config = dict(
    vocab_size=2048,
    norm_eps=1e-06,
    qk_norm=False,
    parallel_block=False,
    init_std_qkv=0.0504,
    init_std_o=0.0076,
    init_std_up=0.0504,
    weight_decay=0.038,
    max_grad_norm=0.5,
    dataset='wikipedia_en',
)
Each number is 200 + 40 x the weight over the matrix's rms, rounded and kept within 0 to 999. Layers, rows and columns count from 0.

# q: layer 19 attention query, 128x128, rms 0.261, rows 112-127, columns 64-127
# k: layer 19 attention key, 128x128, rms 0.271, rows 112-127, columns 64-127
# v: layer 19 attention value, 128x128, rms 0.343, rows 64-100, columns 64-127
# o: layer 19 attention output (transposed), 128x128, rms 0.319, rows 64-99, columns 64-127
q112,292,182,208,242,172,291,155,218,162,166,239,161,258,220,196,187,183,216,239,167,185,241,193,202,133,227,241,231,144,175,206,271,166,259,212,237,166,168,158,182,239,245,166,240,158,170,203,233,141,149,201,171,143,139,164,180,180,256,225,131,251,186,227,213
k112,247,184,174,193,181,307,271,192,193,196,122,192,189,166,134,186,228,264,207,152,203,166,174,220,139,208,223,223,210,118,188,243,205,161,187,240,203,216,200,214,208,268,194,186,185,226,78,145,197,233,187,228,156,194,165,220,141,183,134,151,216,307,324,143
q113,219,199,228,172,185,266,194,180,204,208,201,183,182,181,147,203,171,223,262,235,264,136,175,171,328,190,207,147,144,176,192,83,215,286,217,160,246,174,207,196,242,227,168,247,217,216,191,219,189,249,144,198,159,209,226,145,193,126,207,178,277,229,241,218
k113,172,172,192,227,237,237,195,239,166,206,232,208,201,211,181,213,196,199,232,136,298,241,164,200,294,169,219,158,118,210,130,174,214,184,201,144,191,199,275,254,234,204,135,173,167,228,138,258,220,174,169,202,214,242,287,166,148,130,230,213,218,219,141,175
q114,235,229,218,143,150,177,203,122,135,186,175,209,190,268,150,203,131,180,208,297,151,197,121,151,152,172,125,203,149,253,197,209,231,187,222,230,205,237,208,217,247,99,193,184,151,169,146,200,223,254,195,201,210,173,173,213,171,208,170,227,197,262,228,159
k114,169,262,196,186,110,72,227,213,175,300,142,150,266,180,183,222,178,181,299,239,209,179,242,247,222,202,198,216,183,210,210,156,186,106,307,210,188,202,180,192,223,172,178,211,199,212,219,154,135,186,253,209,171,178,285,190,215,227,202,225,182,247,223,220
q115,193,192,252,177,157,190,188,217,176,227,212,223,138,146,242,174,117,235,217,237,225,253,184,247,118,205,211,164,218,233,218,220,192,145,158,154,204,133,216,187,194,261,231,228,213,215,93,210,171,266,118,235,136,188,223,148,118,183,217,208,187,182,175,165
k115,165,265,318,234,192,149,187,203,156,220,147,229,221,210,215,151,107,221,155,166,217,339,271,222,218,160,234,240,205,213,169,240,189,139,207,200,243,217,165,238,157,286,209,246,196,261,212,178,175,181,213,234,79,203,193,132,255,216,210,197,205,197,189,166
q116,194,242,253,251,249,210,195,232,197,195,241,212,166,154,311,200,216,162,211,135,219,155,232,209,184,224,192,206,167,171,156,103,248,117,211,183,232,257,166,201,207,174,257,218,185,148,202,147,218,211,217,197,266,197,148,226,222,179,185,147,137,208,209,200
k116,163,185,224,99,144,203,189,258,168,144,251,204,201,177,195,161,154,195,116,167,234,171,191,237,262,256,237,282,158,273,197,164,199,108,161,197,160,219,238,243,271,185,233,203,151,222,193,182,169,176,202,186,248,170,151,237,222,161,190,119,172,222,296,175
q117,308,124,204,202,251,242,163,173,226,248,194,237,194,164,181,231,106,248,191,208,287,144,223,155,236,237,171,211,147,242,245,99,142,158,144,228,254,198,174,182,124,153,170,246,203,243,245,187,210,169,190,227,192,240,116,147,243,206,231,218,225,161,250,194
k117,175,272,175,214,155,189,263,196,236,182,149,282,180,223,152,196,186,181,180,178,148,148,235,235,185,194,163,218,187,266,244,148,161,180,123,160,169,200,194,241,201,199,242,249,286,232,248,162,188,104,226,210,179,216,257,204,170,77,217,247,210,217,189,164
q118,158,326,180,147,231,178,172,215,190,229,195,191,215,207,204,208,175,242,196,179,194,218,204,175,131,182,234,120,142,207,169,96,167,165,192,198,192,214,238,216,264,193,184,146,240,161,57,256,251,240,207,230,190,161,141,155,217,151,221,204,226,212,256,226
k118,125,288,239,179,217,162,145,244,236,225,224,178,158,194,183,277,241,238,302,222,167,196,177,190,200,179,231,190,300,229,134,158,163,150,176,207,193,154,145,240,212,255,214,217,189,143,209,237,201,212,246,216,234,252,147,187,225,215,187,190,145,247,216,107
q119,180,173,156,228,151,176,212,182,157,263,208,300,177,240,221,201,206,245,254,230,181,219,168,151,113,183,203,218,234,182,219,168,258,227,228,199,164,171,235,149,222,208,269,234,206,170,193,123,239,227,205,171,214,214,254,224,169,251,273,223,241,237,159,168
k119,176,142,203,193,130,166,215,158,206,174,192,313,185,170,239,253,152,208,304,228,159,145,128,176,171,247,173,292,148,155,254,197,231,177,285,172,282,185,186,224,205,190,208,257,164,171,228,263,159,221,266,175,198,194,232,195,145,196,234,179,239,227,217,171
q120,264,192,181,209,264,161,226,195,193,161,178,191,249,185,298,203,183,219,166,130,216,248,249,201,264,193,186,148,132,253,229,191,187,169,197,172,267,218,191,201,196,233,195,157,188,157,275,210,232,168,143,185,189,171,244,175,226,138,107,192,245,245,219,142
k120,172,229,184,136,188,116,250,222,213,166,188,159,220,160,228,208,303,209,197,164,219,183,243,215,210,220,236,157,196,243,181,261,157,167,195,242,211,255,91,145,291,226,191,128,168,189,278,260,152,189,165,205,162,202,213,231,200,218,170,183,158,219,228,162
q121,149,202,173,231,192,245,227,215,215,173,248,222,186,191,241,133,196,181,207,238,274,202,235,179,142,161,207,182,156,278,185,205,265,160,220,199,163,230,217,179,191,183,229,264,164,175,248,252,188,101,162,239,200,232,226,206,253,170,313,248,209,265,237,167
k121,255,143,219,145,241,253,185,229,156,161,228,150,141,187,259,216,221,216,259,165,237,228,163,234,181,168,219,242,261,178,188,167,203,259,145,178,190,165,205,221,227,286,218,249,123,207,221,194,226,213,216,209,138,174,224,140,253,181,205,178,199,239,237,247
q122,188,157,260,138,240,245,226,183,200,158,279,238,219,166,176,210,310,217,175,160,177,216,161,104,198,196,201,190,206,301,256,123,183,231,170,161,187,163,219,183,207,234,200,192,186,265,165,263,222,258,208,251,114,82,141,161,236,180,210,109,195,260,113,214
k122,193,190,142,153,215,228,235,251,256,226,184,218,215,142,207,230,165,209,239,182,203,218,212,181,268,167,195,146,240,176,222,135,109,194,170,266,278,174,294,164,142,181,252,279,208,287,161,305,184,183,313,193,138,154,150,219,223,205,191,200,174,166,75,225
q123,172,245,157,217,196,204,235,200,171,255,204,218,267,202,283,197,124,185,259,199,219,181,254,173,219,174,217,197,181,183,180,181,178,228,180,181,110,208,224,226,288,211,174,233,191,206,223,184,173,219,131,122,255,228,173,172,204,286,205,181,172,215,193,162
k123,144,123,201,241,204,136,251,163,269,242,190,255,241,195,184,218,204,202,140,251,121,229,269,170,190,189,213,209,248,221,211,163,170,202,160,118,225,228,195,163,238,306,185,155,153,237,205,137,192,218,152,241,232,195,273,267,159,267,251,169,132,266,206,213
q124,188,159,228,268,260,228,164,258,223,218,207,219,270,206,176,131,248,181,203,290,214,131,178,264,120,213,201,229,196,207,189,207,168,209,177,162,222,204,177,240,208,153,122,182,237,207,131,270,308,215,142,222,231,197,66,179,209,139,211,257,226,210,239,158
k124,155,263,110,238,248,131,278,229,139,133,215,187,174,219,197,175,162,211,228,239,168,240,201,256,188,191,175,232,261,146,146,263,259,181,251,208,225,175,281,152,210,234,142,207,215,233,215,198,285,207,105,254,217,245,145,164,216,180,194,238,153,168,179,141
q125,201,169,156,216,221,174,199,177,293,262,198,189,201,207,147,244,203,224,223,147,200,125,207,171,177,222,192,171,152,291,159,174,213,235,171,198,220,235,241,201,165,193,251,135,182,133,273,220,159,248,146,262,212,160,219,196,184,194,144,194,226,119,228,88
k125,244,146,177,204,201,172,211,236,270,145,160,192,182,204,168,282,145,184,135,169,248,161,238,258,241,146,137,232,234,267,185,246,231,205,122,205,160,224,170,197,307,203,124,191,210,257,160,250,166,243,191,188,193,218,116,196,170,220,263,187,176,246,295,307
q126,150,121,203,178,244,233,166,171,269,192,158,266,162,271,222,194,210,199,163,167,304,219,273,133,243,182,119,224,240,219,305,238,154,157,193,197,201,179,179,130,180,170,211,211,181,298,196,184,133,223,124,194,183,174,126,236,224,152,144,193,217,163,144,199
k126,249,219,119,132,203,111,244,261,233,207,111,220,205,237,188,207,223,176,196,150,278,229,184,148,257,263,164,231,174,223,197,196,164,189,208,265,274,153,216,186,161,181,163,226,137,218,270,174,282,190,99,163,215,146,250,109,252,243,144,173,135,147,118,183
q127,152,257,222,132,154,207,150,196,196,194,219,210,285,166,245,194,278,246,163,234,226,212,146,195,238,194,167,120,248,216,228,234,229,178,203,221,284,225,172,158,185,167,192,192,234,187,193,154,173,162,236,219,248,243,321,239,166,202,94,273,266,277,195,94
k127,163,260,114,245,163,194,99,152,227,173,204,179,255,192,110,147,186,199,131,173,271,239,172,186,156,160,220,239,173,289,298,228,163,134,153,178,200,242,203,154,187,111,295,171,161,187,253,227,175,150,285,202,199,271,218,118,176,176,148,252,166,202,227,155
v64,218,195,193,232,264,194,139,214,222,217,177,170,195,264,181,270,174,247,216,284,252,104,206,131,239,167,170,180,148,77,250,147,211,171,196,267,165,245,247,181,204,208,224,224,280,233,208,214,235,232,177,170,151,167,140,163,208,194,253,254,163,186,152,166
o64,255,207,187,293,237,185,147,206,195,186,217,193,170,145,185,156,190,169,143,226,200,226,203,209,145,255,187,159,206,176,163,166,189,300,155,167,215,210,209,233,184,204,287,131,176,192,250,169,248,202,242,195,267,207,207,192,163,155,265,233,251,169,202,309
v65,202,196,118,213,187,128,217,140,183,183,180,198,141,168,227,171,240,180,180,280,198,139,198,245,180,110,138,257,170,270,152,212,122,211,180,208,182,232,249,209,187,266,145,151,120,236,182,200,193,98,164,167,162,177,248,192,241,195,223,170,244,223,195,278
o65,229,200,180,147,209,197,144,162,224,121,220,183,235,198,191,224,271,247,157,244,312,142,125,200,248,164,200,177,241,186,192,204,237,236,171,273,211,199,196,213,209,142,191,146,290,270,171,171,150,185,292,151,160,258,162,193,156,237,139,190,94,192,197,139
v66,106,194,240,227,225,194,180,245,230,150,190,99,224,203,190,274,177,203,198,250,151,188,177,207,98,194,190,206,223,242,186,174,235,181,183,195,127,256,138,202,201,208,263,226,167,191,221,183,206,196,167,216,225,152,264,186,145,182,166,166,215,193,160,258
o66,200,136,170,244,227,302,243,278,222,171,193,260,211,297,227,285,207,188,227,180,247,132,205,199,190,226,174,153,256,191,272,194,177,191,172,147,173,189,215,272,235,147,198,164,201,210,99,249,183,232,208,228,238,216,171,207,280,158,228,189,162,213,211,162
v67,172,239,307,216,227,196,200,174,257,243,232,152,163,207,171,155,187,266,244,104,218,156,203,133,201,192,182,219,283,213,208,161,190,237,195,240,165,185,238,219,180,168,217,175,200,150,186,234,151,193,238,195,149,258,278,185,244,184,231,307,266,133,135,127
o67,193,250,96,180,168,155,178,166,192,207,219,177,190,199,198,167,137,135,206,259,90,235,244,133,145,216,206,225,180,187,152,240,209,134,177,156,217,274,179,163,251,207,204,231,205,264,146,127,174,195,164,168,282,236,195,216,227,261,212,207,163,204,222,224
v68,228,139,303,256,229,250,178,178,256,171,243,224,208,241,164,254,246,212,214,158,212,147,198,229,251,200,203,203,132,254,241,251,178,166,238,167,238,229,183,235,164,152,182,180,207,174,282,258,188,131,205,175,249,222,155,257,191,242,125,285,195,225,159,192
o68,180,193,209,195,176,243,145,305,273,235,186,253,130,177,208,148,231,166,240,286,164,234,190,253,130,234,215,137,195,193,176,141,229,181,222,102,177,219,195,262,231,258,209,252,201,197,240,208,166,189,203,230,242,150,174,260,147,217,139,258,208,104,226,264
v69,159,253,193,194,197,258,182,284,227,128,151,260,102,227,204,189,181,108,205,202,207,63,227,254,166,205,158,124,224,181,179,209,183,212,242,202,167,248,176,233,212,174,239,224,207,166,228,175,226,147,225,216,184,199,216,175,225,213,238,239,143,192,132,209
o69,228,232,208,219,230,193,276,238,235,233,267,235,193,141,245,173,152,148,155,188,249,199,164,170,195,163,174,171,201,171,220,166,209,187,259,263,272,139,213,184,135,192,169,221,210,168,116,208,119,235,187,183,229,142,139,217,197,197,163,239,197,242,238,201
v70,219,260,208,265,186,195,203,190,162,236,341,138,225,258,160,61,159,271,187,156,245,213,147,231,206,161,159,160,225,160,234,190,120,105,205,181,123,147,178,210,208,177,157,143,268,215,152,236,165,225,298,204,179,220,190,136,179,168,214,201,270,317,265,237
o70,231,229,199,223,186,172,206,228,153,184,132,268,248,196,204,209,238,128,328,241,198,184,219,163,291,219,172,256,113,167,180,230,267,232,172,169,262,186,269,205,157,147,243,241,251,254,185,244,183,95,189,237,288,198,178,249,201,237,206,150,187,180,161,176
v71,178,138,190,199,172,142,268,265,247,304,248,170,256,171,215,192,219,196,202,262,182,251,212,214,182,206,188,141,184,205,197,246,138,251,257,149,172,192,178,173,202,232,179,175,230,214,230,182,207,214,263,205,217,134,179,201,152,189,210,167,242,196,277,179
o71,226,193,204,150,196,237,203,238,255,191,187,141,240,248,187,239,218,123,245,226,159,247,232,168,241,180,267,222,129,200,169,133,246,228,229,263,217,249,150,208,161,177,243,163,251,203,185,191,169,161,219,205,214,230,215,278,157,225,131,199,186,290,151,192
v72,166,229,200,139,210,150,228,215,203,106,199,173,200,241,206,146,166,230,176,213,187,185,177,245,263,188,235,144,154,121,204,199,274,246,222,200,154,181,176,181,164,192,171,203,228,230,252,219,162,163,198,239,230,282,195,180,154,272,234,174,219,158,217,244
o72,240,77,284,201,219,214,152,223,249,327,237,196,203,141,196,222,243,186,189,217,198,177,212,226,236,191,219,208,162,137,240,205,188,207,203,193,293,205,161,190,297,205,193,219,193,182,211,179,265,237,107,163,217,174,227,201,254,217,192,238,194,201,160,239
v73,245,174,178,202,185,158,139,208,252,166,173,211,180,217,195,165,168,230,164,174,156,165,220,194,189,205,211,239,230,232,205,227,127,201,212,203,247,185,250,159,150,200,216,162,227,224,193,213,184,208,168,253,190,194,225,224,193,196,240,203,182,209,156,213
o73,160,275,253,225,257,212,240,176,141,193,275,208,157,196,99,183,273,204,213,212,292,209,213,167,200,218,244,180,231,133,143,229,250,177,166,233,253,252,191,167,165,175,168,178,200,292,184,178,200,234,237,160,193,240,135,207,229,155,176,190,181,209,233,168
v74,198,166,209,147,120,178,233,197,268,242,227,277,257,192,217,131,219,147,174,201,198,216,221,234,205,186,218,191,202,241,167,181,198,201,200,135,154,193,160,235,154,214,167,163,239,193,147,186,289,272,223,129,198,199,167,189,161,205,184,257,190,190,171,199
o74,159,193,151,207,160,194,258,210,133,238,187,174,201,209,156,269,258,199,206,167,225,208,233,151,179,142,262,178,168,209,187,212,151,118,173,280,229,154,194,183,187,198,233,184,178,215,256,204,203,170,175,241,242,153,209,202,202,207,241,159,227,175,149,283
v75,258,227,203,194,168,210,220,138,272,250,206,199,211,228,201,226,166,203,232,161,217,198,128,176,207,144,199,140,238,192,172,285,168,191,303,251,192,230,193,186,191,194,218,209,219,206,237,113,220,170,205,230,280,182,193,171,196,197,212,186,175,156,274,209
o75,201,173,173,263,197,141,205,207,204,237,239,224,215,256,175,220,215,209,206,177,199,223,237,182,236,221,240,229,230,206,209,182,222,188,221,137,234,172,202,182,177,261,199,234,238,188,163,208,162,197,180,196,150,191,204,180,228,282,169,144,212,182,136,219
v76,188,230,272,141,193,216,220,110,193,180,245,193,207,223,166,119,270,172,251,261,143,199,241,194,191,230,252,78,167,203,172,203,112,233,162,150,243,169,237,169,218,208,103,216,242,269,222,232,202,229,238,142,211,160,156,197,230,271,213,247,195,243,201,285
o76,210,171,220,248,234,176,257,173,221,92,126,216,96,179,211,199,155,205,230,244,239,217,229,198,250,188,223,205,196,153,189,129,284,177,280,196,181,102,175,244,203,203,235,186,197,232,151,229,241,172,166,127,197,149,227,73,213,177,199,197,157,113,201,203
v77,252,291,198,166,178,228,195,176,201,220,202,228,136,212,249,152,292,261,259,138,182,236,177,209,227,276,208,252,138,154,173,246,228,220,201,207,98,175,161,185,189,238,281,209,201,191,173,236,227,187,273,173,256,193,183,190,135,152,141,132,114,237,207,183
o77,189,193,149,230,144,198,237,232,158,142,216,210,234,204,168,158,182,211,182,177,184,224,174,190,238,157,233,130,215,272,166,206,210,191,220,179,211,90,195,155,193,126,158,163,214,146,180,186,210,218,178,276,198,197,196,118,218,173,163,212,260,194,54,187
v78,200,162,266,224,210,202,180,191,237,154,196,249,206,247,198,196,228,213,168,187,242,194,235,201,236,267,194,194,248,218,186,142,237,202,200,207,238,165,224,154,273,240,152,213,154,251,203,180,222,217,230,192,200,205,289,151,228,207,197,218,263,207,144,206
o78,258,178,172,226,220,234,178,150,165,206,143,201,190,181,234,174,265,132,223,242,155,208,201,171,232,246,188,57,227,228,172,182,288,146,221,180,208,281,252,214,201,153,249,147,242,200,224,162,212,263,131,162,255,264,241,183,134,206,173,220,201,222,301,230
v79,194,215,137,167,163,180,200,228,207,249,228,212,216,187,189,163,157,276,182,184,206,231,196,243,227,157,191,151,196,220,208,186,212,154,254,214,237,155,245,190,185,186,233,259,160,206,233,196,234,202,211,243,250,237,106,224,213,165,236,166,236,137,211,277
o79,211,214,245,254,201,189,222,216,167,202,198,148,210,220,167,229,250,170,180,191,163,264,276,182,197,184,312,249,220,204,201,210,135,242,196,199,234,221,183,196,136,198,129,184,257,179,171,209,136,203,201,173,168,185,167,262,188,224,210,175,204,196,198,155
v80,235,145,121,221,206,214,264,233,207,213,201,209,235,240,170,135,139,214,198,237,214,163,218,236,156,167,170,170,148,200,155,111,207,277,223,280,196,185,153,209,110,250,217,182,199,217,127,186,215,220,162,227,231,215,190,258,238,196,149,233,170,219,223,235
o80,200,253,237,188,223,173,103,179,187,191,173,159,234,201,158,157,195,169,245,211,226,173,251,182,207,242,203,189,195,178,206,200,199,228,141,217,246,189,269,157,177,250,249,215,267,221,142,184,137,212,198,162,187,136,214,180,171,156,246,250,279,224,143,219
v81,240,276,280,277,135,188,176,240,150,201,236,213,171,213,199,231,209,241,232,201,158,160,231,194,221,219,236,183,202,165,259,214,163,164,182,222,151,159,201,111,228,185,192,180,221,200,183,129,187,176,154,68,216,163,260,160,196,272,219,277,220,235,185,131
o81,169,173,161,82,199,188,222,143,203,156,241,269,158,156,162,213,175,247,194,169,244,175,199,152,234,209,164,195,127,195,222,200,179,206,179,94,188,242,141,254,221,96,232,188,182,176,151,143,220,263,168,226,249,180,183,241,172,192,129,134,198,167,237,329
v82,234,226,199,152,220,198,235,196,222,294,141,245,122,244,253,200,221,226,201,207,169,194,181,187,152,212,168,301,170,154,153,208,219,205,191,130,198,277,236,218,174,261,187,217,273,249,109,144,221,240,270,186,164,184,153,157,262,188,165,149,188,155,164,191
o82,197,167,152,217,109,144,224,219,179,258,223,213,207,167,206,201,221,183,250,172,165,281,212,243,198,204,180,179,234,154,145,184,197,227,197,235,225,169,205,186,210,192,196,200,193,113,225,264,167,245,261,257,258,248,259,130,142,219,236,256,222,185,124,184
v83,167,140,244,167,182,178,156,228,129,167,209,181,209,165,181,277,214,255,206,191,275,219,178,213,141,236,239,179,247,246,189,260,238,175,193,198,209,140,218,257,200,150,231,115,309,239,146,221,212,189,120,223,131,246,260,143,232,189,234,215,213,197,233,232
o83,240,185,184,201,154,233,228,235,210,240,225,233,173,213,196,148,208,181,156,225,157,265,197,265,235,244,91,208,211,245,197,170,235,242,185,221,224,209,225,188,277,214,138,234,112,207,239,139,250,135,215,257,229,206,223,223,230,202,217,179,171,171,218,206
v84,177,197,117,221,120,246,137,187,196,216,254,186,204,235,202,170,283,228,222,302,190,281,196,209,166,309,204,148,172,148,120,149,114,231,143,250,233,154,213,212,284,134,194,203,178,248,206,236,181,190,180,182,128,189,160,213,112,130,191,179,242,153,177,209
o84,261,203,206,171,191,166,255,133,172,179,195,187,185,268,160,215,226,194,248,202,192,209,141,220,238,97,232,206,184,247,244,276,262,230,149,211,259,242,227,234,164,158,223,219,198,118,234,177,240,236,185,225,167,213,241,251,171,178,247,281,138,202,204,207
v85,205,172,143,169,112,178,225,249,167,165,225,220,244,213,240,213,201,213,191,240,183,237,158,163,176,227,242,158,193,142,157,179,230,201,210,188,207,224,238,247,227,230,162,219,241,234,227,247,216,260,223,164,215,172,229,241,117,226,213,241,215,207,235,194
o85,222,261,178,265,250,134,217,164,219,298,170,170,176,276,224,186,190,243,221,156,152,172,180,202,223,191,155,175,166,211,160,194,93,197,172,184,186,249,130,177,201,239,259,208,193,149,179,222,236,219,137,269,136,205,191,205,128,190,184,247,218,219,117,196
v86,190,165,198,177,186,236,224,202,205,207,214,266,166,184,141,194,234,176,198,188,223,167,163,161,264,147,180,211,220,279,108,223,192,241,110,216,202,250,218,216,140,206,204,182,257,206,242,347,266,164,148,151,216,247,212,250,124,237,205,160,219,216,171,104
o86,148,190,243,197,161,155,168,146,158,254,217,216,184,195,220,190,228,202,122,184,254,284,155,204,168,188,214,131,218,121,187,231,135,122,231,170,147,228,181,178,203,170,213,215,201,204,172,220,198,200,218,163,219,200,164,287,221,236,174,254,195,238,213,261
v87,181,133,115,186,222,157,184,210,225,242,213,149,149,251,201,243,203,207,193,228,91,213,253,296,162,196,272,163,209,246,268,259,157,201,239,171,183,191,224,219,113,249,221,232,232,183,184,142,180,159,217,140,225,214,220,219,189,204,251,200,168,179,256,140
o87,191,194,227,215,207,217,195,188,167,201,187,216,207,232,207,230,250,160,274,222,240,244,284,129,219,235,272,234,186,150,156,193,207,218,239,171,281,164,108,202,300,244,257,103,122,113,120,186,168,207,252,216,168,196,133,198,183,147,144,193,182,220,180,148
v88,164,192,124,169,155,234,216,251,282,194,220,253,155,159,183,193,228,262,221,184,180,267,155,138,184,155,232,195,173,211,200,170,147,250,182,183,220,186,184,215,237,281,124,221,111,169,220,150,151,233,202,192,274,247,247,281,209,146,201,124,239,150,223,313
o88,240,235,197,163,233,227,242,202,196,206,198,198,239,186,282,192,238,219,244,190,237,144,231,250,167,214,224,185,271,204,215,187,238,204,230,179,236,168,133,194,217,202,204,217,205,277,190,236,140,195,162,164,171,231,222,197,238,299,233,145,156,186,155,123
v89,222,256,202,185,226,175,177,190,260,282,202,234,257,210,192,182,222,256,265,217,163,190,189,221,159,198,157,214,163,215,132,240,160,229,176,214,220,148,240,233,210,216,195,201,197,252,272,176,183,124,177,145,207,195,186,222,141,227,228,212,261,231,154,181
o89,178,175,225,215,154,254,217,161,240,102,219,209,175,155,202,169,200,159,201,175,181,245,178,230,215,136,221,221,190,175,270,172,205,193,136,233,201,199,191,221,208,166,174,207,243,132,186,206,181,221,166,219,245,247,156,180,235,245,137,265,236,158,193,182
v90,207,226,204,149,197,236,261,220,173,297,224,196,213,182,217,182,200,215,194,168,165,206,201,199,218,176,278,224,201,210,128,114,212,231,162,201,212,229,173,141,223,177,227,192,183,201,135,163,211,183,206,202,213,263,229,181,169,260,267,145,186,183,179,253
o90,214,217,227,210,229,206,202,203,163,87,222,167,179,224,168,219,183,157,139,200,222,165,248,234,234,236,196,268,216,199,167,318,166,208,260,219,211,208,170,172,236,203,189,226,182,210,192,161,173,226,185,104,189,218,215,164,168,211,201,187,244,252,235,168
v91,223,210,269,240,146,259,124,143,226,185,207,157,245,179,220,241,219,267,216,153,218,261,152,172,134,218,203,166,197,184,174,225,228,176,217,176,151,148,170,249,246,178,159,290,186,165,246,232,192,208,212,185,193,194,239,142,282,179,201,224,165,197,198,197
o91,193,293,164,254,187,227,208,213,169,235,215,215,167,221,237,172,283,199,251,186,183,193,201,220,262,177,195,264,227,218,257,224,260,239,135,201,126,213,228,243,241,246,208,140,118,232,203,145,264,182,170,219,204,261,225,233,193,246,193,172,297,182,257,175
v92,125,232,212,226,200,210,226,177,246,138,186,92,227,210,192,212,178,271,218,166,171,240,214,200,169,186,114,218,217,193,236,178,175,176,189,216,198,225,216,130,162,208,188,137,209,212,161,175,202,139,175,173,192,233,217,224,203,202,152,99,204,161,210,163
o92,214,227,218,145,230,203,114,250,179,200,222,211,225,218,215,212,222,161,140,214,191,217,166,173,199,189,199,191,185,209,253,219,222,216,212,163,203,203,274,197,244,137,208,138,207,232,112,187,166,258,150,177,195,222,219,188,273,200,242,213,200,83,192,125
v93,232,261,164,161,185,194,181,170,186,180,179,226,255,96,231,143,254,153,171,241,163,205,179,180,265,292,201,215,211,169,153,260,195,267,215,224,196,181,195,209,188,236,190,259,193,164,289,264,218,237,166,194,157,211,277,204,186,177,217,211,225,175,206,154
o93,157,168,213,222,205,197,247,135,243,226,273,199,130,185,204,190,147,236,231,164,245,182,230,221,239,123,213,162,173,211,190,120,176,130,168,261,228,188,222,196,211,163,207,202,162,170,197,148,205,220,211,254,190,186,209,239,203,241,286,207,246,226,203,203
v94,158,243,159,208,130,150,249,200,174,160,195,165,200,189,181,174,228,162,147,264,220,212,243,229,141,184,133,254,174,213,220,240,183,201,190,192,188,171,198,203,205,254,114,227,260,122,198,210,132,182,182,225,204,199,235,228,236,189,231,169,192,217,215,270
o94,249,202,207,133,134,178,250,261,175,155,218,186,160,271,211,193,205,204,275,208,228,179,166,217,240,215,239,182,260,183,198,175,138,253,263,233,233,247,216,156,145,177,167,166,163,242,158,162,203,192,192,179,179,190,198,250,267,261,205,192,168,181,214,159
v95,238,216,217,188,225,214,163,224,204,187,258,154,144,234,149,173,227,182,220,67,162,206,147,232,144,211,218,229,138,200,168,174,207,182,239,217,243,170,245,193,270,203,169,229,222,185,167,127,225,166,223,204,118,164,151,229,239,217,262,137,213,230,259,208
o95,266,207,87,225,198,231,215,198,107,158,245,262,257,173,231,213,170,304,227,249,193,178,196,94,232,173,154,214,202,171,245,230,230,250,165,173,189,115,172,178,166,226,211,171,113,130,235,204,160,188,187,188,175,203,234,170,157,300,171,268,180,158,197,187
v96,234,221,216,225,150,191,218,182,177,194,272,172,168,209,176,152,205,225,140,214,171,174,235,250,205,169,218,202,195,177,243,236,247,192,197,184,185,215,181,168,135,182,198,239,207,212,185,228,203,202,253,156,127,181,213,180,219,127,291,167,181,254,238,217
o96,257,157,194,240,190,191,259,197,155,211,136,182,176,175,218,234,147,234,203,251,201,231,262,192,185,177,250,201,165,191,182,172,200,251,192,198,235,169,225,229,213,200,141,199,146,200,212,122,200,198,189,226,236,270,227,266,121,194,185,178,174,198,193,193
v97,182,198,197,199,197,303,193,144,235,173,179,166,235,255,245,199,131,161,230,211,204,176,187,200,213,219,217,121,198,209,186,179,207,189,214,217,198,187,186,189,208,213,151,169,161,216,190,250,261,271,149,174,222,320,255,205,207,254,185,143,252,138,251,294
o97,243,202,219,211,225,164,204,212,179,195,252,183,195,217,186,217,200,214,159,169,228,227,224,242,286,178,157,193,153,211,196,269,208,188,205,221,186,244,241,276,221,189,190,155,184,239,200,177,146,200,115,236,203,186,157,167,182,268,226,198,213,209,128,206
v98,205,253,179,251,158,201,147,227,292,148,177,253,210,117,260,168,219,136,171,182,183,276,140,180,116,280,250,193,299,219,213,94,225,139,130,118,227,216,186,174,136,177,253,204,234,216,179,229,196,263,140,276,200,200,197,199,237,211,239,162,207,181,214,240
o98,219,200,203,216,238,158,188,228,184,250,220,277,142,244,182,172,190,234,216,141,253,150,180,255,143,235,207,201,211,220,213,199,191,104,170,293,252,245,158,174,157,177,132,148,209,282,178,189,201,220,230,180,120,236,195,156,128,174,208,186,182,249,143,191
v99,172,179,152,145,143,215,234,246,213,215,259,200,179,172,183,159,152,212,230,197,218,152,194,217,132,161,158,152,159,176,177,263,229,271,216,200,158,197,217,239,152,288,228,218,162,190,244,235,91,173,162,162,191,176,271,230,236,152,103,231,200,222,170,158
o99,223,203,219,197,216,211,239,188,239,243,261,154,149,167,187,189,245,132,183,197,175,182,184,157,229,215,170,171,200,166,197,167,213,181,192,154,223,242,256,157,235,218,154,209,238,191,120,181,192,265,187,207,253,209,169,199,183,273,235,211,202,213,199,178
v100,193,221,197,188,194,276,254,147,243,159,269,161,222,193,259,184,179,160,172,211,205,246,176,143,251,141,190,147,227,165,256,225,186,234,225,204,267,199,163,266,231,190,223,154,201,183,161,120,234,202,215,215,196,181,159,220,133,169,161,271,164,180,219,192